python train.py --n_layer=8 --d_model=768 --n_head=4 --n_kv_head=4 --head_dim=128 --d_mlp=3072 --vocab_size=12910 --activation="relu" --norm="rmsnorm" --norm_place="pre" --norm_eps=1e-06 --positions="learned" --qk_norm=false --attn_scale=0.0884 --bias="all" --tie_embeddings=true --parallel_block=false --init="normal" --init_std_qkv=0.0183 --init_std_o=0.00458 --init_std_up=0.0183 --init_std_down=0.00458 --optimizer="cautious_adamw" --lr=0.000366 --beta1=0.9 --beta2=0.98 --weight_decay=0.41 --lr_head=0.00465 --grad_clip=1.0 --warmup_steps=463 --schedule="wsd" --decay_fraction=0.683 --decay_shape="linear" --final_lr_fraction=0.05 --batch_tokens=131072 --seq_len=1024 --doc_mask=true --train_tokens=1122000000 --steps=8561 --dataset="wikipedia_en"
Each number is 128 + 32 x the weight over its row's rms, rounded and kept within 0 to 255. Layers, rows and columns count from 0. Numbers have three digits each. The size before them is the row's rms in percent of the matrix's.

# layer 2 attention output, 768x512, rms 0.0154, rows 295-403, columns 384-511
098:144148101070093144137079103169145144155129137112127179090126150146187121106151069100080096097155124125135143109089121151102127137138112107146173110078121089168183124105125115108155098150140134078121177094119081149100112123119138134103138130205156117178108095130140155138097149127142087130149196119086163108104064093053122117164174097097109133137105113147063088107158086079109121139157
101:140111134150106169157146152170137138110140141146122114124138135125140103157166118124169100164155151055163098132128116133155102080147111141132096150138118129135158077085143157152172130096122120139155116099093097159157113079125080144082145156122153154137094148136141134157100141143082117141193130148113147151119116146073130144097116142084133146126145096111100075092155128106119136150129
106:169128184120140131106126089081120110108175100124091137114108117147150170103125107140083117143121131099095128106149134160150090096094125153145172122084129135167100150075120097115138149134138180083121099107125167105142087121153107049107107106197079084160114095087183144107125135093115108115098151117142139166151116091072097103101193171130187159132111134167100131136132091153177109116110
118:159141132139095129151152117114163100108132128089118116144143081062117192126119154150158079105109119129046166126176138061088132155115128139095137103136087188090154183139137116103102126142121163101132051117179147164148120172130114142138034130090098123150179157134088178107172161111148134191117144132137134182093129083187167103129079065144050086133106152136173135128116125121101118118152
109:133139115139136124143092111135157105159108114147154097134085102126126110125136129127161161133134154133161109151145128121085112084129153158103132116138098154125173084113064129155181086185166102127146138093086135154144164117153089190146141125074114102140074077157165114120107152117105097184158166129146138111137135178145121120111126140154165105095141130175131102169157124112110180127110
094:095097116141168107159133133139173148122129128156162103157170191130082141080136154150121080151049113208170113162090161137067135144150129197117138201061088126139154189130127141094167183109086156101183177110149142142074123151114161162154082152124165122118114089123132124151109123113140088162159145104159152167115112130111149178172118076172126113091121115142107087130172144133141136122134
107:101135154123109140120086071120078153139098148114154127111132164144095108154112091145168148191154163125134106147142140137085154088108093102141161115097069091156144130088152098130136101142122108161128149129136144144134130132171154125114188088146084131156126090131124114121135137129136155115103121125151129122129109178142128082087122151073186144116116115119175150155121070119129175134096
096:129113140134150097128109093111102100151134139119092106116143093102108121098109138137087116147079135122119119169144148148186123112091150181104119133075125091099104099166119067094086126136100160107172121148152120117151124135103111117214087174150093123083150142130121085118170119116156118117052117143090117097155141159175119180145145136100112123162093154118103199134142119109152060127114
100:125145201084137153119200131134180121119144130130125032121112145098118145136173103104124154151104077074133134167119150080126099157151132192155098136084177069060134131111135105097145135127119132098065130118081099147110099144140112138133138116150155128151128131124104095178082055087154142116135139106110165134129065144110133133108109141111084137156160118120177112080140158146075154138140
101:112149136142095102160171164153148140153139173115093156089144125175121176157176089088149142151182161134179100123139091150095113122166120172140095138142132166172118138110106160094138135117119124190128093125131146080151166113122133105106168110124162171115142121120131076156093139132069106115151155147124102114186082133075148108134144172091143139148145103112157080091118121114127152145112
097:144155156124121101163125149157121085121140117112128125131108075178124102104151141137155137113167098160125129077095089084107173097191122130134132104175086131091124150119120137119172124096090130132124168188119155125138096160143077102131103140087159086169122076115133101175147147144130123130176103139127133107113102132140173120157141103161127133135163139118071111103123116120142146131115
105:116152104126093145111068143116135198062139137131107184111123118098133118128189133112115106155114098122154102095142146166100190105083119142182104149107098144150136100144172138144106134139152134092144095125140149157143155178140091127138072069132089140101100078122123113112148100117125123109094141126095181081129151023113107107176127167099103105108146090135103105154178161142139164142128
109:141135156097147109115143165103159148095153153133133125122117081113116113122153114107096125136116107176130126104150117163189068103103137183106118110121161120133125133108150131126143167139088091159147127115126160129154095117132144123138157107121122113114129149134162108138136144077135140075088100115105137112101134150087131162137123177115143169128142101108137124084142157119171098115103
112:045117150088118117142104141139120137137128129152160164120137102106177104152085195164120149227145135070106117131175087136149101092119128096120104132072121125135179092136141087128119142117139139173121115126167113153138114153107155167108156062122106130111122112186128147111143142082115140151090118129102143119107171173113113077090100131135120144085122127138166108154099137138151161134100
095:091111136115165116116135115139108160155108102133124107120145154134116133179113110138146145195132144159125134109111125119140134192099106080149122161113114125180160136087175169158121130117103095167119125124151128136117112148093165131093122062140092124144121110140111101108141091139138134091108124094088185182070135160082104120094094113105152147142127093111157088128125098148134190162111
103:148144133104101142139141102090120156113165189114149139170122146154115117110133080132134127125097166118130147152120186122098177086171086123100134130145076109102122113189102143117090164147204141094179125166095148113130126075128156119148153126165167149109156139138097108145194126166153077121105146131152078100179166125134179112134078177159125164138149086101141129122149130103121090136112
090:131068200067125123163127174141133170157174149144086085137124158175121090139112157044105110091105055157135141182082117116113152166129105141087159132111127133131098144104097078159154212137110147125148152108099172113118114131110113108132117145133179166101159147151192112142139117083099134090122106184135155124107127182128151161141132152165081132114112143133082104062176143126129131125166
100:144097160198140110125179124101140126179129158145150154123183128132148086177102166142131123214104146075138111145159078135126117133142064091198139093113116133163190122109163115158125144140085152171160130102131095215167127143106144092094124136120130196118135204191143194146136121160099132147086098079091078152090148135107141110101128134080126166100123136082160158136078096141138141155176
099:132147139138114143143112155141122125084127140147118107151136120095097132140150146128154128168139139088150122138116152159156155093101118086170184081181117136173150119104136116111108111167117141122154145135135145139163127100135166198183119128177095120139132135154153114133156099098113112105135100123108115077114126110200141111118077177144147139117118120130080084112157125112139144117103
104:093154117141117124117097155081143083153133186178136186138155176149102186075111116146144179157131105100122127149129138115124107146104120114149112158103136139099179167130128107083178129147064141154152154111112090105168161128135126156154164141142129116085090075142096111135096139059171112123135118122169108111141109133139155147148127118131105154146101098138158134107133131133079145175128
094:174125166134134099091134158144105126085139122138175125090145112103186099151103140121124143131103112166099172153150065130076133122158121097086121106089131147122084108108123108151099209157143079113136138140156193115142134131154122074145128108088173127172146125138137176164158162134129123141103103138121161135134092173195112164099105156104132153139135112153111161085142144104157109094114
099:130127114144148111134127128055085162178076172117119142159137078129130113087142132105060128120147156165156092125148098158169091115116068109170149166112104140168133126146155136158070154133132169118098086130142126100172192097115166140180121119144113136118145132121221136129149155178100141186116059131120095137143157072130116120142144141110112080116108127137069117161125159141131137137093
110:087131110105114131156111097170121164134110136083138120099096111078107116142134154095068097083143072143153134121124176132130106141034118108158125124095168183178158149129138114127099131130041174099152097142157130136113102153076149121128098152149098165155133164138135101060123133134119144110116122154088172117125076077142107141107155103136093082169121131136100130127137135109173076162143
091:068113103100137118131126104099180174175089100079182185147068141159113138172087125151161158086110094176121189141186107132115160117127155125117136174076075145091112107134134154145127134103137085158111109080124156127129169175126133118108088138088125118145140146066128106162137100151121163112178119114136141160109139135164155117200123156138176160143117136159155118139086128159150159096109
092:141124159108181163099175079081140100148112101131113168202111091082117105093122128119110137130092058143131128094160099073139118164146086136152114131130129157111151133169128136210206142144076222114130082148106178166123120163082099094149085119128136126115120134119114115135065076120146151123129124127102082212128115145150146141099126140120125103140118123138144154198066145144096124139196
104:127128083107094127084087167184130180064145058119106190082117094129150134152149083135092096120159055054135110103090131130085108096138162087114121179168221126112129124069096150123117153154085098118177140117177120101159093095133114128116141159126189103170050102126104153121088161162127141131182149155172235115096109066073123102104120134141073180162138122163049102087179107085105158125134
094:108138141138153126089132134132123178100120161094167149132156105115146092190139118134122200144142109208136145134146078163126150136097110134162109124139151126109161150141127085146133150109134078143148158113149157121154133119134116098102121112073137138208110143091141138104121108151097141095130114175091132153129175115125057166143138151120106157110140115115134095146103174049122147144123
101:104157139123133138124136141160115151113129092119182087126075116137174112142145127156138165095144169145147133154131105154066155096133146088110044104093159090128135124099108100145139149085095101133148164129114136177126143113112144156105157084143123149170127139120130176104155140138114065167128096146083183166071097096123158093165100151136113106081152144109086160087129128109113189130096
111:121057131092105146155105187151135135179137164176110102068106116128112111144141134143140146118095097172127130115088172157157132165122176107130137149095138144105096130085108130107165091079099129085127160134137112120098081138177114144137134126097112107133140154121133100163161067099086133125126072149149112123125115085143129136137255124100158130130136149120091096105100150130156156065147
125:109131123144149183092126120121139125164095146111157159145153089136102141053099115139139131108109133176059157097164104103149128127169165122100135113091124166067104136153158099155126151076137139137083098105167150143144144166135159103083088135100099100096183133126086160135129196077132151107145131152105150158120143102150114139103145075143118120065074114144165158143088142134094123075201
095:120118095071138187151145139168107170083127150114084115106076137101135136097148078141140109110099101176139126133103161116085176110156156156085112142125037153115068105088120109103149127117188121138156111120134206138123114105147154143104110120144144162094132101159160064126156072112122095075148118132197159171154150093174196108130116143136114161126102136130112119118175105139158129136157
098:109193116092116134105094112097098141119111178132101144108076083131152120121098138054082116105172126119144161087099093160125123099109123053115131141155138097171025108123092128149156117106144123160103168080182136109118141057104081090156133075151166130145150132142148138153161143154149163135115120119135146101096154084139176125124170110156118165103075100141125149132151140107095122115146
099:131128089144117120138116138149102092128124131156103138141174116176143148117085103158093177123194151124118142092144071106151135144119136093159155098162154154093138113093126087102117143123131133160127131086098083138108162116136177091182126142091158113058123161147142150139098168153130165139104108128112131123156128177128088108159136121125126096104085094128097203177140117115086108118126
113:120096031088132182117133132163115139098137151159152070137079083119084104142141134126119144147154109132139114100110167140177128090104156104107117105119114135091110108147115073127126124127106108176145100142083147123146167133158115144108103106093102112137110120152144115151114141110119141146146106155128106127159133150164153118105131135119170086145116096090146147141136183115126107090143
092:071143146174098097072145115150168060153102127093136189120114130123112136118089158120167155108110110174134137089110113099124100138114123105129147167144098110104100084156133171111116047101117117121064148118133123122085119174147110118156112177097183129128159154156108101165119095135145218148119067130139129136125144145175113178147131103115110116123095129141130184175103102101161139148156
107:123117127149139159111145149117160086094118150117159145165163171187123164149101152140125106106140123114103144159140144051155152161133105130143163130105180159119155118147168195134128158119100132106099128113119146140134152156065179122079167132100166127101137158129090164165098107094115163128128137116149131168084132108126135163139123077138106142134103128131171140120135115165046139116183
098:107151139069093095122127101129135162178105133121147176084140125112125104134160145156129142154148116118121115146163130176102106114111125167089125161119098134114154125147122105135111114148116099144135038121114126128149136104119096122116103095099123154158136158129093082133140131131095122099088124130127142115159119153110095090114092143102107157110177124144179106125120140111138109113121
115:137127141127117100152179109129177124144151090095141140143108186149187130104060159110112135114087154105034197150182130102128110122120124154125150133136117135162133107108192176131124120144111103082100166119140104163127102170169100121134094135170126120111185180221114172126148144119124132172178111091120154150074124099151115077162125142101090137144101125164108136149084050145161141201102
098:180129089146132163153130062097145088140132102112163090107131135127142115107081172171126177131091114108063172146150136100130133153080124140120135110131109144127143153093145081178099143126081182108159142110107064183173139155124162097125150144126149112098194137181106164139170126184138114140151125138083136147122123134155133144119150125139111103145096144119082204092100114170076054180117
092:146123159098128123137167153157119131174161130120099110128106146163148109139101108124091160145127139152116167123105190143136156168143130139136146126063137159109181138123156133153126126120153134145098109157112116129115132138176106117110125106116123108145102143116190123155113105129121133097160131099173119138133155106100119177117110138172189117154145169090119190116133116151135109158108
094:141092126164141163166135100156120079121156121186125127166127152129148111133133147130081122124146143100114127139106172131155164133186172161120109079135226092113131133113148129132128133137122201115135153135106084159099129102127118136108104132124130115148122140118121153098109108192145097136123155092165132197114114151066110143156127097185130084138167131093115158095158103168110099163145
100:115092112172133109112130180147132103117116158155109132141145135114156097128144120149090190155079140134144100102148132125148125129123102150141144157096176131123123163103129121118133153140085136159098138103113149159161122128144117117152157093161136147175115140111142120135105201086161128150115113123124108145148156138109122122090154152115123113144138163107127116140131157113142113138087
089:158136132116123093184131140151147153181135096167091150118169130184133136115076061135156143172134123142144108108146115109180123143131141132121125154137144184082091133189121111130186155158163141191161116160130097115106143128141142096199137180129102156073140133149120095089146096117147156157154137133136105104160114110115119081116154159123146151085111106125111120088123164106123167172145
114:136088105157121116128146104148120096157147096138162140107137145142131112132127155127120146098096139141131100119127149172156148154131147193101140113155080136135153137084144134137142135128160146100152124112104098164083099094151163093142089185124140146111145153129134091210185110152107116110156091132119120145141099124126125132167164111120137088079134146123109138109151108188163114165147
105:074123083141101150135117050101118185073116110105151107147126154151104069143142155080147072082125110117158169141141147145095161120135114145144135119123076100163130090100119130164146102137097135105152184134128211122159124119106111125113142147120150151120156128148136074104165095107112110108171121143130132120149123069147138117169139125107101120150113083143074179127145154099045157163139
114:149140160084135141143117116127103144146079146103085117143109118132120102152115100124112169130121142131100134183124115107168132152100076150161156138081166113149096150113150119166114174139133095122142150063185118135115170108116169123106143091130089120101109130087176139126100133115112122081097164137130207158128190138104120135149111108164160132162123116157157122152142123077137096089129
105:114144112093145140148076085152135158089149111116171119138099090139125135137128122163138096127130146146109131088098090189131094103127133102096140089104078075101097136103090120151098074106155138139131131111149130087119127120168154125079160156090118111201136092139105146082111099107109121115109170136133180150085132120087169144148120109142186117096110101144147057158137124106116119074155
089:114148148070162109126145147101134152157130130088113116146101169152135151116118084114171124084086131189126131190129178111092163157123118198101114174138150136105119173155131175085105120109159103145166113119153164152114132116115105103136148144145095137141117140128098143093137135087147100106137142092175160080134158174109168143145079104171145151167141088153199110133134150128123096132092
111:094097123169120140088180136116117139181126134136129133153184171135128147125097138133147104161131152085114112145109138121152132156118107073157150142133153129116131127140144156131105138148108138167116123143144072156117148103097125130127135157100135158097124119156101147136078144106107170106098104133107137123144124107117112131113111117123128170104155130097184178120140108151067160160166
093:120122118127137167141210140123159155182086177117173162098163145181132141135101132127182092107101120153140102128093149148153079175144122160165171147162086124108128139140138132121122117135111168116128172186084148153105122139123138073059145099106181144101134151168111085164110143195082104112138137107145123158122122104055117146091175119134115140105111122092120114086135094159109107149154
099:172187122164175133151144140137104141121150104101092077143135083082148096151119079110116109127168158105154112099127104133179133151145135093141093084136125118130120142102129104173076129107165100136116131151117119146184130129095139104153168090126110150125156106131181146094168151103146140182091120126147124164167155105156139160166115151134117131174130111119093163154171127115138142177101
088:113062115132062155126114113148112111162147108111155111090175131099089129130163136157127106123124143075134099160109173129104156166132166175133158129118086150137183135096107137143165149187171178089158098137113175147113105127190069108146084194113079176115136132158114102152118121140080101104168120141192107131146121132138142141132157128153123136078123130144100113122154140110138124145191
101:131149093153129081151090097154053151075134128174108155119153136156108065151118112189141141152192174166184106083187117150116102087116072110137116129121077119159133135130124139068148099113131148158167154095108101081149164128126129094150158138143147143138087092103120137143121128159138095186183092188121120117170136193132161100147117109100161127148154082133109149126119135063142163135072
103:110150170129130085123125202099116113101102103118076133098153158165162144132099172121165130179125154157119147113163118074135136093126075137118138162090141123138135191140154181124128146094132110161147153136134163140155129120115143118095134129188148110110130143113146131137122188142149150137155136146143148103139198173104153113115074158167139173094100156117133122116134111120078119138097
099:091130123136115152127111108086157107127155144147117071153121159133103143127131249107136161134153115091152098126133132112116128110148134083128140118185116177072088116185061123172164105139141152138140091151119131145131178097126115127179108118133110120087133178105096051106133099142123194091122115201164094141137112149149133149145157189116126108135126113125110182132150138157077124090204
108:120168107130150132138125125155135099188139127137112136120082072118171116145108096151120180131149141132148108109118095152083124125136122138123134128102097108100084103113091107102108124140133139168125098067113123152087143131132162133102091189050112106099110130131187165156127114085097194146130121122100134138137141148148180152123120086149143113117114133138160154141156122079163132137140
092:144125140169111081073108096083161139129095109116146120100091132095134132134190168103132103140113126099161096092118167118096061181137169143118156133138066103139175120118090061103115068132127122094098118120154122145075162131110125151113094114124168109146117084099126100132083115166110111198200130120103127077097091134133063155096119086103077124137158161175114103129137104100162139153134
101:118041158081178136173085162100137165136071150114159084139124110141117148130114095093110136088168093162090131172079111098133134169071124162067102140126185181127106158123121133129085177086077090187080110041170176112084085086105179115123144166106139106148119118111176109127100130070149135050107128154188183125158140130145109148083153117157111115137129052117168103149120197141081117130182
105:116136182051119136170166133109167160192163156115120138120132136137140121100100124080123137122136122096116125140152126137082121125154118141108110122128112179120129113116137126173151107142145127112110106124135145173106105091145110146128116127136127105101121138151117108098126101096140101121138150152151123149121180115116127107140122136157123128100145112142126105132110086141123154102141
105:141130136089129112077116151117105115136063145136125114122126105131184128165097133172141164181188105138115105165105131090149062170144108064114161112085178128112118136131088067109154134124144120132110111084141145128079100105121128117128126149138106122121119087113127170122079170081114158182131158168152165164156111174091110120149114099128119112123110128143141147154137126110122081119121
087:171109154202138100075140125104109109135128120150110116132128161125119080154133083119171128186100080102136105065112077110134111135127132087164137119100158051138095140127102111109124112130102099105118097142157118171129130149125060135104134121149137125189156173116176142139139157139135169132064121132122125078147154140152127162132174144084096172139138167086131133119130122083115140138134
084:136102144105114135129141144164177161122079165144129117066148121124127113108134096152129100094144078107133115150149170128122094162101144118128158084176136151152123088100117095116121149144092167116139085140154099143153133061149138121102108101123137129116166172148141157176141154159096095099117170118086107151133157078147119110102150121118073108077124146133136114056122110130122138136123
097:150192142133141076134090103076078152152133171064110171135162083121165119141130144133054129108158137184114148119171104120103111152133070136158135098082173081170128150152152111137088168123153131107138181140114118085170080120094127110112126105161141161137131111135174111103147144078103084076093076130092114116149152113119100168154188100140080114117115100140119156137146159101159079141108
101:128125131179133126165099175126161119120134114184120090135126178103102133113149107150141130167101125085125108131132115093138183168143160129160108073159128154089157170093166073180144116121168124136179118151084126191150115122124194111116162167145083125125163156125162149142194123118128083146075095136082129154055128161125167126131099154130117130117143121136145170079112064182135166174147
094:165125113134162066137105108100173163084133139122120043138129174074153113160094181115131117116140140154128128120173117133138162137147095134138131058083120147161162111143145142132120095118148131108120215132103112097122143131101186173123164119082134159121131162120135142119172060120145098090122144186144122173076105087129093140173081098099138118132155145135101096115094096134123168055103
103:158091121171165152125155119166088124113124089119146105092136105095175117126176126143110183112123172161165099116161113176092181105177120129101118126168092124133134097129064108126139106128122132110130106165076098157160121115124093107155112128095183133178083147134146149159135099168127123128156050137092093131161142082172117125160165152122126117133134131118056130139140142094164108137104
097:125165067140069171150180048089149132119112158115147122125123120161061091136182162119124119089121083081134092117150143115109126124112087156124158123122096164093113120110121121170114182140116194099149128132113185158147141114141130140080047175143093140155149125103141093113125161135105149175141070159111125130126112091129105120145195119133119051071129144160130142114122186157102112083157
108:124112143090110133178098082115166105143103141146139122048172177161136171149125145150177101122113076139138152130107182115143139202134086134137177165065100138071109107109109144082101138142149139098100149195107145091102123146106128094095159124139150135092146115096101135136146075131070154138152138117131164107170122118172077128098121152114148173114092190128175139092140106157131132078148
096:133142148082142121140212144136151156131137128082144081152107130136135104165131116091133150098107142106132137144129133139126108114164120156141142120116158149147111153137139138128130168130107096137087113146140115172135126148158139142095133078197117141152168134141147077149107119100085120129165148111122133111124116111117157136099141147082164167128156165103138084104125126153170120114094
098:157122147162135102152103165196118122077131094128092161110130110153145088171147157105092125117157174137142117157123146122153182117125147124083136149188168115121075125113115174107144131093131110129160131119110096108149127115113126097125154120153111137151125157086123072122134115177152105062091132193115123101149145128077152160092137119124118133182137089150065095100132121117133126151091
106:163145159123171138126155126138127122100144123121115124087114142108157152138128128097116081130124113145141138100120136132144082129119124153098095145110124159094087154096112128143154144074099120114133119148105125077142126142116065115125138107134163139184134110123128156148141128162150137183129114154106140133121084152118158145123178155149115158166130113134106125121122097109107107122115
106:123161126128147120134124162126125140176131173154152122126144167106067142138135085153155143163069136159116156152128139162142091158139141119143102140114087131085152135124159106107139157120169099139162189128124106125136131083129169102147154156125107097138127097093117160120152135156125100125133105150173127156117205124162105152157165120140113111065090096157212140150078124103134153090127
098:175105101175181097131071129115155115123134080136119049127061175108106111087134139115180064075103082187142140129105163130109181174164130134079138123157130142073065138141079095159116128059143117135124094135116086139109106106103092109106087142070146135159140177134111127124164123145162155134182102167118119108130086114154166173149159122143106061115139130159108147110130152151142120131165
092:141119118138123094116162133124165102129107157153120177121113103141203133085118142117118147121089137133103158133144174127162156104082110087127122163133092154147049170139118166072124116115097118136109117079117130125087123126118172113163080199097145106105153111158104116080103149147155215116156090182133153164122097138106125126170143114139087144073139074139095140145127151134202093084127
112:141133219112104121141077144176136139155093100153096138107115140157123150092120152117135112126105187097117101187135167101130115135110130105123133153202125123141087148136109169058095107121152104109141120075169114104081105138113122139129164089157144110097089139139103107131080147143165180104089125128121156089107149169110153109139143109085128152133117091141150123128126123102113135102142
102:110163163098077124146103132201076120137191100177098173077101063108087134146119195104156171157135157127153154117107105152108107111116181127122160137103126090109099106098112142116126059158071135138090147125164117071109180118180054142115110091125153101159112139130132102105071110092103119179137065103120118082154119136109100127103102112138150140171171132166064064136138119067163127096124
106:117113139126107183091111118107124155159117148162164197128086119152151138142095166128135109091165103133132140152097132152124164124129132077129133171139129110156109078137142160132115090147168151136088115120120169116092142165140118152104122055134162136125116146127143154124082101200118120113129129074144106118100123113146070119088119156117115126192138135136144105140129142127102173153159
078:122174108136161223087104091105090157148167130081147111133083067142141114128065124133097165109042101163126129127118099162124125119097155132135125131188111139138055121133080075111088150125171144148163133112150120113149139116111144129218123224131129153073150177152135133057183082131104217154075143147095126149175184177190174130137163090214168107152080146096167195155130127122130055150141
098:097100082095105161162087186170166127168122143110145116111152084133120158132109117156124166124164148151115137108137154075127109084152182165094117076088123113114210116149176135158155098091172097108135105104108141090115104163175136111118103140092131117125142127099074077150139111148150097119132185139119115119135088179109158105129163100131148131118185117104124124092144142152133139175142
086:137122093162171088092174129114065109160105143183151118143144146044122137107123093176084175147120111114149124174106112161154164127174121131143096059130177134111175098130140092107121156131056154147126137116096101172153118130093143095099114174124090164108136099112155148114136115160133111093078179155149100109130112127155110159129108154114074108115136131108147139087081111139147145166119
079:071104097102111148108070126097105185139154150138143158120104108157103129090168131077049139108183150097170091125122115127123150052111130107159138104161117132176103092118148143135116123140112169154118116099110133101147178080119165170216126130177121107136110149108182114117134120171108161158143064142105106106111127135176116136172153140126148157092116117089089107163144168083148143117101
101:141132157116137129138093102182155144151108147124104145116151127167135116113137142094105125095133110156168134152092134147128145127133130118178159196113147138163127099135140149125105124119153110137085141109110132131111122125147102118167160103149134151143125144139146165144132074104149158127136099111093123082117093092162108094153170127114116098130124116123110102084134167099094180154099
100:117093180111106219107152145095109161123142173068176143147141097151100130143135181084101164077098135194116173137141171142158106163119112193082160170130192099136119124135174176143115181176152127147080132141126173149176137112188162097160130079113111089116162167127132132185127127150110130113114126156075144077113184157151132140122125165125173094145110091088142144128148154141114070095087
117:105127110155131101102111108129164104174069110120120156083101126199145132159117141133163097093147133180112106084128142109131114121080129142104166166129093135108070128139115154137149096109124134107124117104134145153107134142116082170139110118164145125135124114093142117176102150149112160129128118167129132120154107106110104148136185090125125131116100135168107096155160144143099109122166
118:082150153119099101112162122117138134119095145115154197120159090174118162165137145139135099141150120088129137150121160117148144102081119127137176123157124151184160109128170146131087176158081135091125105131145141134154129149154137183129109132174089112109146127154131146169144122112075145121124146084079129086098105106126128096134103138115148186152079118129107067125143131091171141138102
102:117139092139141172107155087168112104173126086123092160156091093095145111140152107126108100086132115144202097098118177132127175094205118101115093099119132132152132101139086134111164113094143146105115102119115125189112109148093096141132079145111172187115087165095118150147120145130126110144155141165148079131130119127158167167186138159154094135109112124133098112124138132098125150133153
099:108139171174117166095135109086102094155147166096143150110084166154120133137097182101185106096114142137112123124142169117176136099153132156126115147120096081129099128123118151144117104165135118122128147177120141159123145109117105129149151109123138142086164144107106121174161095131162134113136099145151110083123119144144142124151127135133112139147119137112148140110161065166073089137135
112:146133104144158142134100100161140129086112125131157128110154136108129113110132144150147045099131176175125115119126164131133188102116106124119129130095061144153146151124177136158147105053153095132160076077119109131102107125115172156092112159086124162105123146109110140107166133141113118129144113143113154153073094071094138162121124089123092064089086073137110106105093125122114129112130
089:138113093185087095141170122128130138161097119114111154102114121108098110177109146080170117148131117120160120125184192132174128145125095169109094127119113117116132123170148152113133121102108137127133114122157136157119074133111112122100143160134115162121161161095110175144144106111159138153102171137144081141174150084138108149121130107095114137199117101139152140117078152153112124153112
094:119166110152076084142143108136142096120175126147100124139153126110120154113146168115133123147133130100106138094155140126127111134150145149121124138128111138102083124149133112129128100111101130127098119150145130110166122146126132166159122135184162096101164115182119130120121164107156154159154128155128077130210103086169131075107106128091111126209137104134129167108086116126103114094094
096:117131083146143128157145104126149155139165111121139088166074182128162082100145155078190102109107116094149120125129111155098120104151113133155114141161185082161112146145128169118147073117132155163141111148099091151075157104071107127108121169147143150130128178138101137107126139141127129102183143123106121172063120109075135170099094109159108100111127111165089162083114090163105166158183
103:100122115098093164130145174128141106125090151098111135123085078125144104130152133086134148135114112130138124113116150122130152117111091083091150129175110122136141167133119127130126100140087115165123103146130119144110117123166145102166113156132130114124123132174105095137118141120160154130154141151134138143093126126125168111110125130152097112111095086117128109157137133109081101100111
103:207115100137150119191154169129133104163195140123106096154112109118149082153139110130089141122074134129139154138159111169142129104159086104085120091135101114173134128168119088135137151145139087153137180110077095134146096102144124084133167134094125135150134131125115118129165113149161120123115102173079074118097133158138164112137147149106133146129162108083113151078111127120132129085114
090:140150077153111182140155095155101125101152097119136138112123083088104078155123142117139205108123167083112155090141121153129063061101077091204089086190189098117122095135129134174171095165085094154105130156121130129158153090158137064149135147120115131138129126171137119127154120094134158155145123132094070136128151118149142100099115125122176113110130188113093156114081112131122116131092
097:108127129099154147155114131139088130110170136133159156169104147152102131138081142179136130139141135093093137137141156106234119171134164105096110130122154126081118141143148111090101158165158131120107066105148152091126115115137159130138117127147104078115118139099109168108144108147146174126062131142149099122128209144125117136091105115137138166192129118130183129171116147131094106093139
098:105151135122091109127160158133154080134127169113164123120127125145177127099139088156150133115097117158114093156094118128032050135133120150111151135106119102132115156062107079047130161163110160082155133108116140169106129140130173164153109172123111103148137105151138121114138182142117077135154104093158217139121116119106204138152107057146132067096078083176119099081180106118172086156128
088:114123119122092126136142109168155111110166101133116115098136085101156150140089177135152141146203162126121164101134095104153124125114122041124102124090102127162117095143146132082092112106172162176123124116157085127111108158142190176143125098175127113095146148093145127114137113118147122138096153100108095123122126142134087097082133116079128146114140154071104149098152142165108129125162
106:101138196155129095100204141117119096144116215092114154134156113105055114155126185077187121184138191110144124164114144073134070108090100126147126127130132136175131121155181149164151097137141079160132141152127151156144136094142112090145144143113078118124127098152144055160142151129163156114090139109153107111127174178142102130139116132126119170166125122070171167129100085128141100146113
102:151152140140148162099087196129150102144139145134083112112153106154182107086101124155160117095094126146133100144134117127119147093158158136131116150166144152105066110095098128129190087091114106179126081193107153141164150090111117099166138122104159164079111151176108111146153159091162142136167120189105121122160149114136139130092124121183140164068119114122108137100120091129077147109136
096:182148134143158158119169130130156113128109143124123105104144139090099157141159104098105121121091144157118157107123114137077088113119097143124164132100084087176113115092174189114179121066136098150106149158120087175130108121123129159151105134123136125120153141122121179144158082136175167150169146088119157139118163144195158154127140112151148122104108145106173111154119112150165143099071
113:120112132164120114159093113118094103157104135124114147095132130145136094164110175155123153178097125100141137108132114162110105135091118095148146153089112096128103123083129127118167142107138123149119167098138111134116126135117098105109138123132133110136122127143137137141116147106131165155130108150115141133142153183154100091121155101133137138098111176110124156163123115116159139119120
096:146125089138099170119114147127107178133148151112126132162129087131115122127157121172096199133100124145116157165172154160080173159152121117089137144108124142105114132148086114114112154148193158091113115123211160181164150140153152133163075133145100129131167111122086136120110135132132114067134065167150122129197193095138155108177168099136167125131132119179139181172148193123145091126166
099:157142157166154103095117164114100087100089105156126200134179154134105154091084166142153165159124167116120122175120093055124131134109108124160125171128129141111176155128164170127167115131126136134136172146145082113115135113110149152165114183116152121119101101148133147138108143123191144154152102151136128156132095115161082116089073069157153137087124129150130137149083094152094152127120
108:152140085179159102139119116143182168113096096201173123132118170090150091156107116125180094153138100047132128172171100128109106104146165131151098109154105112087150117096143065117171142143159168131189113161127133151144123081105159118141177133137163098146111105169119129100146146207135083143153113105167095118103090172150144115117084165120050140112144129107137146077096097162096155192125
102:116097106106117162136122089098089120077129168147146165078169145134112091156127116142191140178071101099117151136143123103152081177123104150162117162147135073122135116140115107158145096189125145101179165140114095129122143088125108167097143147098108118163125145124118123091138107117170113204091142125114103158119162153128097100124100098106158114170128130158115156147116113113051107135116
101:167100126142129128143124159134153135117122072171055138138112138098114176104136109110132073065155102174120154134128164072129194117130147098169094100141156144113162139161134166105162112105133144074170114178131093107143081177121087154101120082144146125161128136092117124120129128159185134119112164170102128135106133095082157111133195099116097142097123144109090068067118148141118142131139
080:137135083097134147068129098115136150161079130188159104134140129165150118135085130109125143060119046141080165093053139120142154175131153083112172145113136157086112171094117100118083102100136157123075146101158112125083128139124156114111120169100133104154145131120096171085086136113117179164127114088158162084092048110102147150092146079177115124089085129165170075147177115108089116112167
104:078122161118151114152098155155109181140140120099124117139073148141173166117135154124125100146148188093131123116115159106129087118159172117100088119115183079134107138117111179104136055098137080153119123139133101155142136146117138140116172114125129147117115164169091165048142160133143123132095084139160177094097141098125148174145117143166063149194130121146086123139137092123054137172150
084:152094134100123145129125164160174121146125110161133206111099110121162183121174079188120107103144110155099128166158123075125101113118179182106117058181173149099206091083138143071121123109108136096129093120104144123132082122136139093099140149154170139161078151105147145125137120145137062118154142090076185151130089125108131102154105121170090119126101102161117029122122092170163129181102